Weights of a small transformer language model.
Size: 10 layers, MLP 1728 SwiGLU.
Architecture: RMSNorm after each block, rotary positions, no biases in attention or MLP, normalized queries and keys.
Training: a variant of Adam for these matrices, 4414 steps.
Each number is 500 + 50 x the weight over its row's rms, rounded and kept within 0 to 999. Layers, rows and columns count from 0. Numbers have three digits each. The size before them is the row's rms in percent of the matrix's.

# up: layer 6 MLP up, 1728x640, rms 0.045, rows 893-947, columns 80-159
# down: layer 6 MLP down (transposed), 1728x640, rms 0.0443, rows 893-946, columns 80-159
# gate: layer 6 MLP gate, 1728x640, rms 0.0437, rows 894-947, columns 80-159
up893 099:494547441490486499509485486580543504532472519483566432390437507616424480486478463565505484456498475505479510479513409571458449355538534462467537476498585489524400424559494482619401541487507493533467452487526533443487486497541515498557519479
down893 102:437495457510506445526522505456525531516690482541530457519425594575442470502496580548445541407531513523481434518546484477600617531452482472526554370550564432523473526530505411470522492545495610515562367472501537466452494470545493490447557501
gate894 097:463557468511519533560478531525478534580488513502482554506538576597568550480535444490552519392433595441519492466515489459588439427460514489491482440446558544468485506452507549537507464483382520562520582523486497490450549445495594517485451493
up894 097:471471540544521516555480474485468517511472519431554592439382485491541603434410441520493536459516542505520392491488493558548480609394462499528510525465479533481557592474403527476480489506521376509518584544427480499486464542476463482490552565
down894 099:557503514491488434498562511502492483478518472451556509559422547493545531504467595536496418494521588450464572473513489507481447555486424499542599438521397464450460460553565416541502418505412508505433579485551543490481442444463494544495514557
gate895 099:423400403515531433445497590448471453447567531413551514358509604499568489494537473417540582520496471442543592494419522507594463402497493552599529617538491598427516523415484486452490488444468541431497523442419586469474579509528497546524518472
up895 099:457512554438503449511518536582480599460524512360518544482540507524500561461470556422587449459613578371477559485499466504496475503342486442507589462601577523468535528595445519503515490470496511550556532508493509463417547479576504475563526436
down895 098:421422381553527542581579477479517496467496442481528531539532455447613523494404416488437496467563441550412502549500471450494439506533539462467459611540438487520560467463521534417570444502551514474563434474467526499411482531552489515569563493
gate896 100:471423547406461530503477505541540465559501525443521470526387509438426514578535520474474455532573567495458483489414527424454445565552473470523545588477489466520509446476525414514498440482468455564490422547533492492464429489547468384570516472
up896 097:448499481507525480355487461476481473478510500519535523549491485353391503546400536467422522529569533531489412490591450462483414424525507537531560508481432503522495461644586517535538598458471434573454452543515462454534497523496421431487528465
down896 100:456469409511612421531601506332455458463534485529489471517438460468429401452512500488494482555532488451481484515535430504516479483562500520432568436430475560512426481443416526452394431493567504500444548553510546501622532550454404537499500499
gate897 099:504411541569424445348547504510525463383532614575568531470537428557610446479507553496508505557535477438507523453478511560480447456538412519493387552480548556527510470402518444565529553527466454471437434472453466478566551389413473422511466469
up897 100:519511486555415470554432445481576519571493480457455531507529514528471473489482469557434504455490540462456487565445478531499506508457528563480526472527501540552589519492488400532495438485470471444568419438571461491540622586453495490542468589
down897 103:549414439532530521446488535481592449516452485502553509520496597462566422527570456480491521539460510519399459547471592462523630417548513424453529393536569527518466544457522443490568556567507506467545505375518515558469501538496568513530543474
gate898 101:457470474448512540479450409479560537476528563487513615451512573524510512520504513486442590475557479534590523583513438509608484564665491467622481514494500505600442481486450507473460483503542474488569464539488479335411522515509516485546537626
up898 104:504516432571606425547534489549439464489533554504570499526488511576577593466461476456477493473528533497557576495458461458531512542505511566472569541438566559447520491473579499435542497562453517502469484484477472496511457571514509606562460537
down898 106:569480464518470493552486510573446488442536492548538515496527532502525541535528531539503586476485590420555525550495505535370521499459536509586501541515508487554509457527545482478468463541458504436545470519436578500490576516402483552567474501
gate899 102:435488478559586519516516615590528594540458551490462428454611575637498636489544526484525550507431510586450454508475534429495555465491466490568503548501617516427447585467533493502481450548509411486500539533555507606547577516618498523555527541
up899 100:471532518537563510460464458500525461481469433517487480461475528475454480466519554463560451496461440544525522502417459435478452457488485439472528449461545514452452459525521565472565514571536575429502471560491560558556540441438499511469443570
down899 102:543466490386528528471449577464513463499492518518509580518373502584471564515398526591511489535524459609440479549535469432475462453483422512413475420523516573522587550468432513453458544588434534500480481475519453499499466539525511507528587569
gate900 101:520475555475557532536434502507580581495619544506526455469509500534540509463615523519540454431470459455512529440489403430512555465487490522489460474472465485529491568485552523526332564466503529527512585554557466497384512495469477453523475542
up900 103:447530473514528499484524520546521560546487486492540529600499540520479563484514498446470430440518477460531508456425512440596592452427549510422517476556472460500594478524499505554552547432559498427530533582510442483511565504455502462488575539
down900 102:483477514550553556453459480514482400523482493499527509494455448489520575517559545469507543532480599486633450556526580534462485435517379483500423526542474440508495478563517433479506553542495427473528484540439488426495588465534397484480552396
gate901 100:509450481563452542573463525484612440450556571546567466435481596481459544523513439544421561454497597390436513368454459485460547512442522453491545494568494464496506643489464499500517591486547415430545529610558554492513512514560446548563545497
up901 098:478498470471490474518472422423495602505494528554577482462451462590574455569493523438566522573493554439490501443519547534468377485521502577547543454517550475509475497539539502454594475462517517531481501596603573584517579549499490497463439453
down901 100:461511537489519491553583538527610494516448513534494538614511525524511486498575483519551475496412544571552507505475516522468544535513484415496470545414452500531564459481604579452499579501539506437479461371449519525516567409420593476601497444
gate902 100:576509493556568481441541539490547512565585433369555556470488480521489597468492472481469532423578513540557565498532518425465519501545464560441523492498570487514474584432560480391499489583574511518543470495542576501559551533571448542523482510
up902 098:565510500569452451405491572495544452543460536534453519541590510521599481494554410463409514458510509489479582559507577490558529380541505569484403541440530522503529529492486503548410569486521549381568468492449529555463432504512474500513439563
down902 098:465431492488610448500560507407616468494459496512578458512505570426537419587576499564524461525443451515564475489470499496477443493468469425474456529578569409549481531516499454480511472513517517505506421542482536468463497521555445574504446552
gate903 106:540458610479538518389386514512472559438587556413563426505555615552556482478591531460453412451473540497431534490477471502565473557422453489567515508441501515406535527559538564549482457478500508489544440451517497517428512523454635422458537511
up903 100:502377629490476438598512531438488460450557467554555527503529493487468438484494446501483550549481477448560499463498514506462486542484543541473466464412503570466439555434572521459438482433441460515495555480531489497464482545456527489556468560
down903 103:392533434487473463496467448486432578496491514540492452505442446480450603458488533424521653469494537505450508517555501545421456546488473480542492450532567515444512447515499580527428480550541390480539493522627495578536512549505450452490504486
gate904 101:510517454520549504502493512484570536537587492443515414495638473548551513473383494443487527506551539460392532549493492503458493531523499617452418586532631514541454527466503510476532530439504541465446551394433475480560474416477555492488471513
up904 097:494476502560551449487525568547429407503509577611510509362479597555563474561560521511496545513507485590506512499490551582467517557543511534486461427456469520530431552499509555556474538485465476505571451528467579548508567466539384527479533520
down904 092:545465471425437487433486444423578525481463436437465498473469513425492515508445444524485460532536488461506502451515540493496447435499425585481537489529529536500615472597452525413525513460504506519495538475491549557540475516482627524516475502
gate905 100:553432439465594470462521468534538497467361520570531540468550534471493441540450512541450570427542413529520513477413456521478467499533488516488499460485627439500512558529509532466542464550493600558457463502536430519511578445496501519437498519
up905 100:503522496533472551500531478467532537570488519517437519436550510503526478473501520477501503552531521446503498561517495415481572516403427652510419500567604511456466479437492494477584489512513499494438595428484542496510433547431477539491505537
down905 102:503410481559543509458452547594558516480495456471434489542523574512560499513487500467452495456520626477550507571618573475493518537439434464571418558546497480496511482469477559476464499503387505469501532477496523496491540501503501490442548545
gate906 101:512529544586585512502468519535565403494557564606534504426490508493551593449536531505500452502526490530464493608503496519472487481511496523519547554505554502441518551546559434481537611456488551458487516571561477387541526427435532493530483417
up906 101:434480539447513540511494491507493527457539490542582517468537404567518495494488441499503501516524490567492495522446530536532466419483478462565512489503355472442596430480550453551500520484531567543500522535486478486488531555495453545446560525
down906 101:417539492593532495470440423524550458431513536581446452519438568548482394488492426531498501497540519554467501527425461515541527458545435564503436465590488592385503546429474529503549416435533525627574423592468480423554429556476536467485527450
gate907 099:512525457420599550483479548449482557495590392416512428396432468516547442469481456466371565555458577509535545492535516413579505405459570512546456551465405447480506467532546531507498425415434479436535453483506428528456500514515463625484488563
up907 095:476316542493553462517493540586518523507463495446548580507516417479541460436530530482516435493550506465446467482522512553466473526444493472538552437473576529584505559531570499547475500567524453606447392479560446492494583546443507451549561462
down907 091:609544460526621513452450565526457487510547405455434408467507507552486464494450443512437516572512531468553577496486501483571505560514529513499500543450413613594544459573523536483510488469438470492576516460464416541484482533520437659433461510
gate908 098:549458502427473483417422486518536514530596515508513484529524464509427485564506576525357501524561561507528492462432533536466526473512503459506480555492484456507459450523505499511485430441605539552374446429577469490483489505391485594517544485
up908 106:418584502522483588467464488450528512481487559522491502580516523463473517420549470512488516444444524488533496439428465487511405535510560500479455535477540509490519500481444640548527445550526530471665490461501498478431447500484562511544529438
down908 107:427536491550522516510535394527549475483447543528516546528482547496441572488448566495414512492555550548473447504534417466528514512537544464561581515408481474581472484544446505565443497493529484488557482488480546448567441519587518561544415484
gate909 102:527482497493560597422477528484510510467415561455457551526424482496484442544548537429444554474450428503430486481459517485479528475530442536550476500465527512422483505379601491526508521523522516470515450545522503485473441462464501485586515531
up909 105:464534463574534550651473482464507381482540531507533592498446509518567486639563515496528486425525518567503537421567578529539439493541566466547525534457544523481482549380506532484568449581505415617516484532446490416481529494536507525401438505
down909 104:480387531494532421507601453479426453418497551559496555511520565482564492510513460510485483484548490455489565488555483469481372471554535575499491618434528540489461523538405483447520536611453475478473546493436523502506478418553426564493516485
gate910 104:444605523459474622585464462481497377510569481534440455515449493560493455477540587517473508390479445463525420670456512482488517454557497545487431540499505533576527462485522485450446576519558544519467489521566526519491466494464453515503625494
up910 104:454441526445598491508522503490495456578558470447503555513570342508510424497482494480549521604500486489494528551493512450474482508557501521534493533558482460513520496470450465565494595451472460465466452501555574493521528445596480538461466532
down910 100:545444536493554581480563494482431510529468420424498479552524459369558575502485516493486540453428520455472540587510549582504546540499388444453455433567417474473464542492581440476536569517498510457468534416517524492530486548578503503481538540
gate911 096:425491619452575486498544541417476433559534434554456479539488530497466500535479479576511544554524506561477478508499534489492470463469414517582514511569397497564624530453532548469515578515572494452554518527435547470587522502569473420507522539
up911 104:461545459546517590440502455538465502531566508446500500456485538540455481491562561474614469495489526607565464394501446481556623619506571522426477531558468497479514502565495422475468443538544523496441472525441462496521543601525447514509434477
down911 096:583519506427574553502506450531447511451524503497435439473495455539417615484449487612570473523517469543460488518461490502427528570418483516477506526530347458469532545512481453536540559454601430552463474436503478439539506522595582447482476486
gate912 095:619533435470532496485376439519519495502499487476522467437610530440451452532548508580438562520488499511508525460526533446503519411492447540508463508487341442488608598516489484434535613494533513411513561522445485549462459492554497526550572512
up912 096:528436522446462555486581428441514437482496413529548404569524539512514531556527517513532551509463563374515484499519468413491503456562500548485472436397507432543516494448511536569494490439550442464439479466530476491539509447519535562446445547
down912 096:479559488480519457444552530582543458468498561543468587467411505479490546420351509431438535490519457419492662523495506521436410512533557495492529501546609499464470470517522488574448460465436467426487510470488512461463443482536536469553545484
gate913 095:570573546490458459481516423549554498472474592548556420490531475575592568476403493524594546501424452497545426560520603515387561544363494565458491479519485523421499520546469494540478518424445457424399549565545563454343514448503452520490523475
up913 093:568447426481513547524477505535508524312500565513610567469485573485497579520530541430548494533542486547376474383493448470473499482444533602530518530552528513449434520409423456561477498499490460564515440400539616552501400488531497588478353455
down913 094:407468374530547411451520521446551410528498477500471613532438529596537388556461488499521573468536556469507570476586513533483565445467529375536495518464446506543512537561465508529536485544542492501486459479462445483484492481561501499490510554
gate914 100:499488458488500534502537515525451545550494491369512546489535482414377572478568411546402480449426584546463368576457557517527495541513450570504527501468525463605574563479390531508515547515520555489470589609517502571583522471583524497494525546
up914 104:519549471506436474501426528496401456509447415551457509559548509439451480422545473497389530495449513512519472516515405468575424437571458457494417421589453500459497538441430589507532487519520471513542568505473442574591523474503543575492467537
down914 106:428505555562492509474461514463589443458539494527533543573412536404533480487515527469550503525567513511412523490496483434399471498452481412555505492452509513403513424486504591543536619552534575490504408511450553546428484439613539512458519522
gate915 101:497494576497488543411407459565507480435510509456508465476483472482504553583515501531513489449470538550500471433523526555554444493543414503508539488399474405521471530653414491555496570450447449550561481445438434448483496462465575492489471526
up915 103:513478524421398424514472466437493475489516582502512527450445497629538554564485479557476512407546516480534516485576477562464552540495485496571505509427497444494530447555475495522510460552632575462478490478581631529515504514489568532421563513
down915 104:478401496471466535523475506552570518479452433524536515525501531526539546610491466513544455456445584477557549540492465577464552560529459445550466513341570463555535474461460507420545397552503491477473504505536495446490444511477550417443472594
gate916 096:511535467533595477522467478566510461494503556441528515552442651529498429517496425541529541525467499595466517449519594538455460481518525513448447509407432579552553493431489601604540385490589538433539406497491488543541559434516438501461590441
up916 096:457473485574474479645509517394454358488515526516500538492464494455449507546472591554463564445508503557423528514432579584536505551464506595464434453556626468443575397400481533503490516545551511480469502461443505535480520569514516541461432537
down916 096:548455519581473477601548500478429498473501541466501433543545491466482537555455497557525423515485416592561496488518429438518449551450507504538458529457405553478394422509476537438572498527544467549509616512465444550392478577499495595522603464
gate917 104:490449493441576536518454465464519508441467537487525560492435595554524461435505452392531518464427454536464545478518535588494495391519503510434501488518532605633487494593466535550519546451625396399487546582621585465443571481467431477519559522
up917 100:535653487456450533374542460592465493471497478581485535573485596462527461505533571526535558536375499518541549545405563495548579498446568427445504530423468496468526553480493415442562504561503482562498552539497440506556502503384397537465608554
down917 098:508447583485465467457437580611422500365513478494508529499434422582486573533489505563492471567546508514441484556443544564478454490470590470528544554428428452554487595556546560502435503618475496502490451553471502516518511529509444550529546505
gate918 104:419514504387540600430455615501584513486459463451558497572541528463488470480518575529501483429460595459571431524472479497495436390451468513465418580536511513478414621558442540476531510405528476434556488396489516559447490578486527491496497534
up918 102:470411451495551501456530531514586466539498526377590462487486494539456518501517518552547549513566516487503487543468511470505480508500472394469479462626463392516541403429450440528474433432548563532482528576494492398512545394535489479488498568
down918 102:380485493504452470480504539564571498573434528479503580575519432493507441532511496492444467515385519458524493421514521476462477547527569519438500436555458509535522514522448468535562491408434472434455503535492488475479461484517459477348495522
gate919 100:488551549470578504425458499497489463533482380510557397477522483584512430519538502501495540558527519476528539532501510522433478535412489472492402465550588481389512481429644560440479502551559460413434457565463477456487577499546423503498537570
up919 101:526508515409435486422532474428564445528417474495365450444421471472463476521561494512490444552449500645566486539562480585517558475578507479482546465577452505554569466461527592488502578524377466488525498577477513466379459460488485527494527570
down919 104:587538473454459513510508561500544563532632473547483451521489528420496426496508442620533548494475504533513452533491574536546533578493440534500602473606546458501521462518460559494453549375433428569484421530519490516503428410490443571516476510
gate920 104:455545413483559512513406499443510494446471529498445618457493507577423497484517562512451488529561412473520494451509536474488466412483428538464457564546589499523409427528410465558543393557454530535520496497555517497468587505585469482521529526
up920 096:476508389510528441542540450556459455489479523524461488530518569510498482406444481528463500532522514450565535523511436558562528543459421535516580490429483465461574547386487470526501526514504550512500503454562462567440480526492426538448531502
down920 096:517414469573535488493526391512535476548532543526478495479584533504553492444440596483418469411521477466437553469476489557497562525499536472483602514461539435547407477563408474451430457554530453488414434478502547613483500550507557548496489499
gate921 099:472621474539516481605496561478514421454464514462572459475547481560472542428484540472482567403480594472457492489500482410544509447508402407519548576403459496532469422548485485500429460462530563560546535486471562520576533449557577487542477531
up921 104:489472506475508539424440502526433539441586471538536528476534405671572494459556549478572442488447569554450422551533533473499436576551504564534513518515392509499542465612491536559513475449471546537487469560518506553579611419494471566478462453
down921 103:530552506550546488527561552576495519526561551525548513370495500507483479462479547560479457610488529482580548529537519516552532486546508505455477511526424526477478406563420508444373442440477602567474515584468534464562493416473627518470514501
gate922 097:553519560480579526509502490514533514448484497455469498541571575558482578531513463429446442485561622483443449417621463538447461513551457486475539510540471451519366508513463489502513564476529514493525561473648619568489498466452509594459496565
up922 099:494541490582491573538424564502529574435389468482530550502482446505482471476430505429426469426454508457389510536522498599473477543438533551544593431622528496560492516523506502549597487498536569482566460523533495503522528559519469514436611487
down922 099:387460459488528459497530437510555527474539496554451592413484526563508510463554401556519440525516540526509494487473562535532410543440454569471515531531496538586472487555508518487584504498417470459488531579575463499447488479499504513504508548
gate923 103:541441471527478531521448560542496564493487490486477509502544495446524519437472581439497495541522489450513416495527492429426430459627511465548451513447452551563532510566506528535564435507486444575412578489453541567391661506473477474584424533
up923 102:521498427405487490536498589530496539465577513533494478553532522486488603417491524457457438520415462474492515505426479413526533421480540658499458526473506562577517474452488598456498523510581499529541425426533576530543538463486567586486477473
down923 101:426423433499457410492534488464577495554465565459422500485450467515436518511452512564512602540507495587484539499550492597550458569532489543527572540540508561500527465515459524570517547429465511472549587426531537511512538498460490481538493491
gate924 101:454416479469536627515368537526405422494445550523432540551497556528482540493511505463462467518449519445454496446445554596465511430557527485528364486416431504567454507393569470631519452398474553533466563522507565419587513506487470479542513539
up924 100:533426600483482550482490563458460560479511503470521584512488471541433555524482526488509450498495479523510453498477402414495503559483564460571549478479544403474417442477439441538525492526530456479440511438447594515549478527522553424517538488
down924 102:419532466423468506623445495580577531477504507449522505596486449483507499428538516541533467385584500430530400516451409455494566480496531473460409544455484482518445585498548438395488456462397470495430458504509510507456527529476585599468504580
gate925 097:477445518516600476447527541533453503583462536541470588506547486545516542494551498528493590487448523584569466518563529580438618597478531511598504482444551496538465462577545492465480532528501488505514526546462479563536494480526475548458505545
up925 097:530533475493437460508504482532536432482521449502521551406507490415470379487502584527528455434523465544503516530430463494509463546517564444518409442503591463495540591406480451583524577502427498597472519559499538516459556498485531436550531536
down925 100:506442557549581503472518517507517574519458496474446469446481401431489551553532521349476477414451561453482530569468547503414476422426492517543510530457581545499494594524545453389448502479487524418482490491458477481515471495468461409483474495
gate926 100:499446479482483570523451509545396496512537530516497428514560459538544501508483524467545550533488512527513503525433575536491529592564484430571540550526505450461558470520577512377518635532526470479453550469460439523515523497538455544517425458
up926 097:477510491578507490456458489531515535507518608460439445594497565399469590488424510469390486515570492466572517457538540512493415479499531567481503492476441542581481505483449562531502474454445555509482458549496503482519473473516471489607412427
down926 100:565485498455458434530516526487494451495475498415474466576509430501488520495458555474453540482475470545491468561536489480438468484471464498571496463482477545505483527447430519469552406451431398524465479438468493503517567496457454466610597510
gate927 093:510611532499486507515461510443556568615465508519420552474502459504453523588519496464329560515499505505469537435541410520518595399453519491422548515578516529409455511561456444390559455481353510421481569511543512468475504567420474399481501589
up927 090:486508538470544453470496564513484503493452497511464570514465460514415377458453507567632477548486549538412485487413478519526520529516491500470504496455505493538443497385461485640494547555458461444482425504400543552545440484522461476592542527
down927 094:555443507476439551489530521492456477457569483603538483418500570439493458517492380574540435516529442461540533469423499544469536473505547476523545438517460494502633581400555497528486560525512511479442621462496498466440438539505491541511448470
gate928 097:452518544591595530495532493463469515449519480568500475551464432463425514520449482530601512468461577517497498576427548581411501512464503480506490497460520522365502476484470396433479507521532481485561541574446524495565497497490456398437550506
up928 097:540560485526508522570458455496478471484450443483505484607454439482385586495524547609579440411505589431523508436536614567496428506593468481522504515548480533457514494659480519515627554416586424529527541498558584511565438614537491534437492565
down928 100:437509587488547569454498418523513567465501410512567526569465425510540522444523416451510509460514563449416541488468454476512512528440508406453497578504482565490568358509480575520524560481618422542504518531511484508468476449491532501482447462
gate929 096:479373611404480487524434602477441541543421531394466446531522568502445493528559465507484610508515478449518476505446512513575451489528439526467472529516518518512493549522555537575494501504502461530435474501511577403482474462464528505567570544
up929 105:426592478534461543458501451522482481483495483529476503486415395467481560492500474571448540492460460460507574452545479483455531486476456515544504561522561433423473443508564443423434530611479459451520448507459488532518497560573623499475542518
down929 105:445526533480497442553532444457505471538530454564555555469523406515455517450442508536478534566561618532523460490525439544441446450522495536514546537502376416551469462489592436492482531519481506600480489573499516475527516505506596417557377487
gate930 101:435566477514543603506422540454535414411439567467567464543417437485414547559567539565421527491480509536505494547501522496472530485490514546422522581478561504492426601490532541535476529520489575437555559508538597434547621543528533476514414507
up930 105:554566571615421500443541458590564502573536441548516526542499522464440629516431532515465500536498471487491450526462501496544522583539470583577403535446491505514448537439556538554446418442561402506381464426425485504498479438514546509473478537
down930 103:487489515545539493525473470590470501476555419572462461513509477445578422479529528472397483531514499488507494528498568516499605488524460468478465391504439432543616590443472518534386500516438504493472473575470482524489503465587432616487414478
gate931 097:491531410485545595492519500501547459425513501517563453518511482502427493512486511466451585484374536548357537469438513430446476469500428427554472572415527439554415550458444452564534571440516503434509443390552484511401499507539552463490440514
up931 096:451400463544540574408575442551535442515489516493536489470566492537553548498476613466442542574480526479498639517444429494568538544460517426446459514418441542494489543515507478570504495575620510458442548484520458516533593390427524487457469524
down931 089:388530508561577497473447539477493462507534556524497515509530482499533459470474469431527535532476445510605531450495464567396501436536484451489571516517560528581579470456549459593466505518491496473573481522561516487462443582500411507443539421
gate932 099:521461616462527517486442449496460478493548548517455421482569602394563521581502495528393476471448520390558478418471431546541545545512410542430429398572469473478484512530516685498499515448462522479504525554471471430496483511437508515459514462
up932 097:504475469521430637490512456475476583430581512524543504478471500404538561518480434453529471513468546449570414469566416528453554545504545463494538456564476438498455444617507489486482433481513461533598534467518514457451577453540454445436366482
down932 098:545512399450449436484421457546457564551470510555419478501517466610463513482562524392533578435438552462490471381489463484440483485538529405574544481478436456558534470535515389559553539579589576542550424555440529552401498488521561517521483460
gate933 103:408487502531416607461419592620465584494522503495420548473471553464522520558494555445400490413517490546498504534436495477496513507542502471529551620478410512381529478432428459457507481549497587485498583451497519534497512496596544481459585543
up933 099:484441450532489528520512528570555604505509442512467533503464425496605497515567464401510324588480477520463421513516375433462485511479510518516499486516478482450385493426488503505560527547447465578545468486607471415498503492520576482529461468
down933 102:505512404447480439534538452493518552543572468467546490520495542461467484436513466575409534463455524461473589569546491478487518533428445389587463513500574565434655499530355578410526548427477457559452507524488576517469621518526460479504457501
gate934 104:410485521515547479458467511473482526414510503486465552526500496551622506433508475477508543495475452462475575525515445503568487503474417544544577460513508533542594531482556375525502525488458572454464563475494411504478502499554495496458572522
up934 098:533462525475438507482531518471547535422442428463494449500352445538550590452570609457525456475554503524413499539552464479555535533504495410553475464426403512536553473549492557456499455513566499479532497474560522547518514461537500566538454551
down934 102:508475514504510415508481538495366543479469516495550534478471464505490542464538488470497505480493497501429538507525491461503569411516550388609572587484470476507509490515466563650564476494472531461565519499450585534418537505559520543594529588
gate935 103:433399529458541514485463463421375450444448528498506537508365498487452434459482406422500526475410438481630456519523625526531533532513527524514542551485434626589476487546587496515511454445521500475518531439510470485541455485604567502484541503
up935 104:494473483481554547536556583530555437514490517534484476474506414462474511521341469434488534438532501432463481545459465457526498542519468538450526510425505507515400496473524533510448531494532512402483573513444510532556470451529501498476437565
down935 100:506446439575595479442503521509517565461514408494477419458499523538548542379504427537511492480432561499481561486511504529528471555474501540470358489460387438513577485506582559505495575530481521459522513431501402586507474472450532443455414514
gate936 098:452478432429517521455480508545523488493558552525548532570480527507472456520511468544510555449544488508446490540461592493542506424442515530532535506568470599514503565511479518471577451458568445519527552410560557503445461488478546474519595476
up936 098:459470532490534466473472453533548596516524542529489423575562526549580466570514504306585466502501554562501458518486405415516559564496495503473502545463411436479471602464480546500497394467439497549469492572509531418538519508623451469494551477
down936 099:624507526454455551497526619431520539469422507522493519486607576499429579436459577491544494441466469452442520484461563517422557491435490488429420479516396529506490580555407554557562444479412436540480532565511431504491514490516477605474551609
gate937 103:412471433564521452455475493460569470517572423415496504445569579527475535520433510516465463431440424461546576534544501560484541465415502449532539617522545573562478537465486448408555464491555507543584487490490403567497474420421580472458456513
up937 104:544456538527559521482539399542560502542534529404446540536446496461501525443410493481492569385473494551547396535517496473504404481474516612525484442468473445497493538468434539465521482543465522453578473538546531521458561444520490537381405409
down937 101:518487508468470484496573496470487485506504442436486470544540434427462477441512545498542565494499478428410403468445512545571498552487446460511598432516507452469463521523519554506451560451597519515504428534496513483532462439518438480498436446
gate938 097:534488507460534506492510458438533525506541478476510512535377514499507445493422484479459541536510437504501419559558498537558512489438460462480503496543532495451529564457508540458560468520552473538412487552553504551501471486416499554492429557
up938 096:472591477480529419518504483504548456546426448426451516546398412498486505542541499455416434490517476647576426529502426521475616531476478445494500528532525493570572446546532524575444470468424389531519509529487533586538458487418466505464585492
down938 095:497445439509501447476512553495515492476551575434508459541446450521510605472502493504542523489475563512536435541531587563519512424572509502473416448517497573547472449475544443538520519494360580549436489492357478583515460447488449541469574571
gate939 101:403637543485559572488443481445548432572507460517494439513455530543460538560459567513498505439480484453534482693469552490429522497480430368554547578485548593462485503473587525462515423532609498414525555500457519400580527471600506488487585504
up939 104:524449620522524411518501526477501502412466498473439568571487514454514517486596502532526518496453599455573407434431532512546553479601483488463452510491516502522511488533491572525501512473540537434651460515483551605464498449411497540539426502
down939 102:462402497389573503472538522566537583464467532501613503452490503541567492510559520490516503535456426577561538546549478441537441511566562581476549544571408554451510490480518464453501510458492579575480506478417469537623504501469495543570461530
gate940 104:494565542526542597358427476573573480374454503445498544453515584550505526460416500474528627531433483486614422506496393487487516499513463544571526558542540478500554524447548528477567563545474551426505528405382514423450395436512483569538478510
up940 100:573536489496557539467504445509483507482543406524502502443563588547490521547487503510547474522541494469485563544531526477567523437523489524554500458586332449537446511478563587478502573506565533505497415525538509465505489435530466482463570560
down940 103:522483547516593484482518494483524484613520487468435470488445543464457506466479451534441595513555344488640417530478517518499408525518456404525459513543522532476530560612560442498507410532559458466542485558505436507549390595544481534459492501
gate941 099:496592583606435475557425434546547530508484477546514472466417503455510532532426519576560549421500480469511486532532555574556505570501445484495539479432485444585599496463518510476536482471509553449458463436483522513517546510486528469537585530
up941 096:474428442516561478468418608415535543497478473560538481458604424586465460496455598538493553551425548436442492546484512557436442471465479466483456545517479499520492525503510528476470481598424577554414474516485438586568521577456420518511491508
down941 099:544424597527434503515525478479489497454479508505563478436508515412566495492501465484452527463511578490434431468459443532556448485539496466414563448546497442456435518562468479447574581459474552426570461446443519528458501462565443481446580440
gate942 100:457479485513514516444469454538484362389568550539497533439535477580448436484467511470424526455518579514457453498584596498497539437516515415624561527525478461487497543466504533478517482546562548590488507575512549414548566595461450492492552483
up942 098:476488515478469583502502526520508477517521472581489477496559459521619599499420512461533531478494463485490476503462503475516490541545508425457507516525447449509467618518546469522552527451548503571514422507588408516563481505509524454461506488
down942 099:360611515492498586426515513486579468472620463486533606518506625489523427546484526461528508365367445537534542464506479574489517528438474480486437459465524466534495511464534583462456504458481425532490589548589516518433440611465515525470494504
gate943 096:450472487527594560499489474502436488602507504478539362520516467539528512429538482580502511462499505484506544534503533516493473598593425403502557482517504651604570477539574494510548529468488483506594511458516491452521497403453575459539454468
up943 101:496596536519457522535507418534539522442488436494503462428471523522506523543518452422514457594534428522451526475432552521511525539453585496491535485530561562474430591468502601453473448499590449554593480534490466464552411530470515441547499423
down943 099:592600525519566565444508484576556491401484443443497524458480617460550490550544590433459524611646423525413490494547556516455418546465532483571514582477478413549521526372523577539483428518497540459547416551492478502503520454570533518561494467
gate944 102:508453440531456533490440572554512545552470461457505557445557492562481467418478510463476447502566521493471400640547512453546511480570440538447537474530444491427438459560488477471500447429458438589554545438497483430516476541478455606504576517
up944 105:382489586494551527511463535495459530498430544517442547610463483460386578515396487560442495470584472602515445459611505506554468543518519501511533609467477510591549481468501474582452487426478500478398531508493456437538538525444512523506467460
down944 105:384429552491665518498435555469478565524497499491513568489478430422481530485452487429436501464523391479504453579529440461537397496547367457531487532460489541506490468432466456517430474491477505624552509515507464479493510516541478411527557481
gate945 101:510603513488482511402467489546456433440454475330509455479412423446535516507604441492509427580508554513499469519462473463599417440504517399492554617472527477501517511450505546552460460515484478495540458452472537496497451521464461490493555571
up945 102:436590532420509533502476450497501500476475449554522403493447477421520488458539580568537531396519494414548423467527548547577505472432448552492496473426529492577547467517479505462524465425412460397444555385565442540509427468428482522489528503
down945 104:498460478602619429502545461548570437500535450467554564473582465454511474538537512477532495553376517510448519592498389456491434564457441539627558558499558513581429558468504400536432526456524543455483578558496412547521527548476439529535495448
gate946 095:502472454573496537430536442584485528534534446526569474591472388473534518460465558441572512439560552517429447609533612476531532488452474463484443509550578630495463468433543505571527515458552447467421431402570458418518428481453444516572482450
up946 091:493579434483455566470495487503461494499568546546542487533544408526443428511444443436461486398462587486479444524470481521527444513533452517482458438515544477518535563556530570551561374449442493476478486575517421492564531459372510543401604552
down946 095:536582485477423466496451457486489553438570444465459595439419439506531491347515522564556512505476436526440501472442571472537614487390510521529571441509447509474537561505467506543541514513582535451502519339562540472485441443511536447544486413
gate947 091:457574476439475493496447583572537509537520508452445497634473516535407545523498496610500470502624503487524479465504435539544521479538441543512520493576563520535487429465623489511551537457611528496447572480523432498507416427448546540538508473
up947 093:441433542564474482546454495460484444422558517531598622498448560526574506517533385458481485599603535453496532442504523517590423447526545525515533474512442419449540472427528550521424530507563536443539469530513490479544459557513474440539534474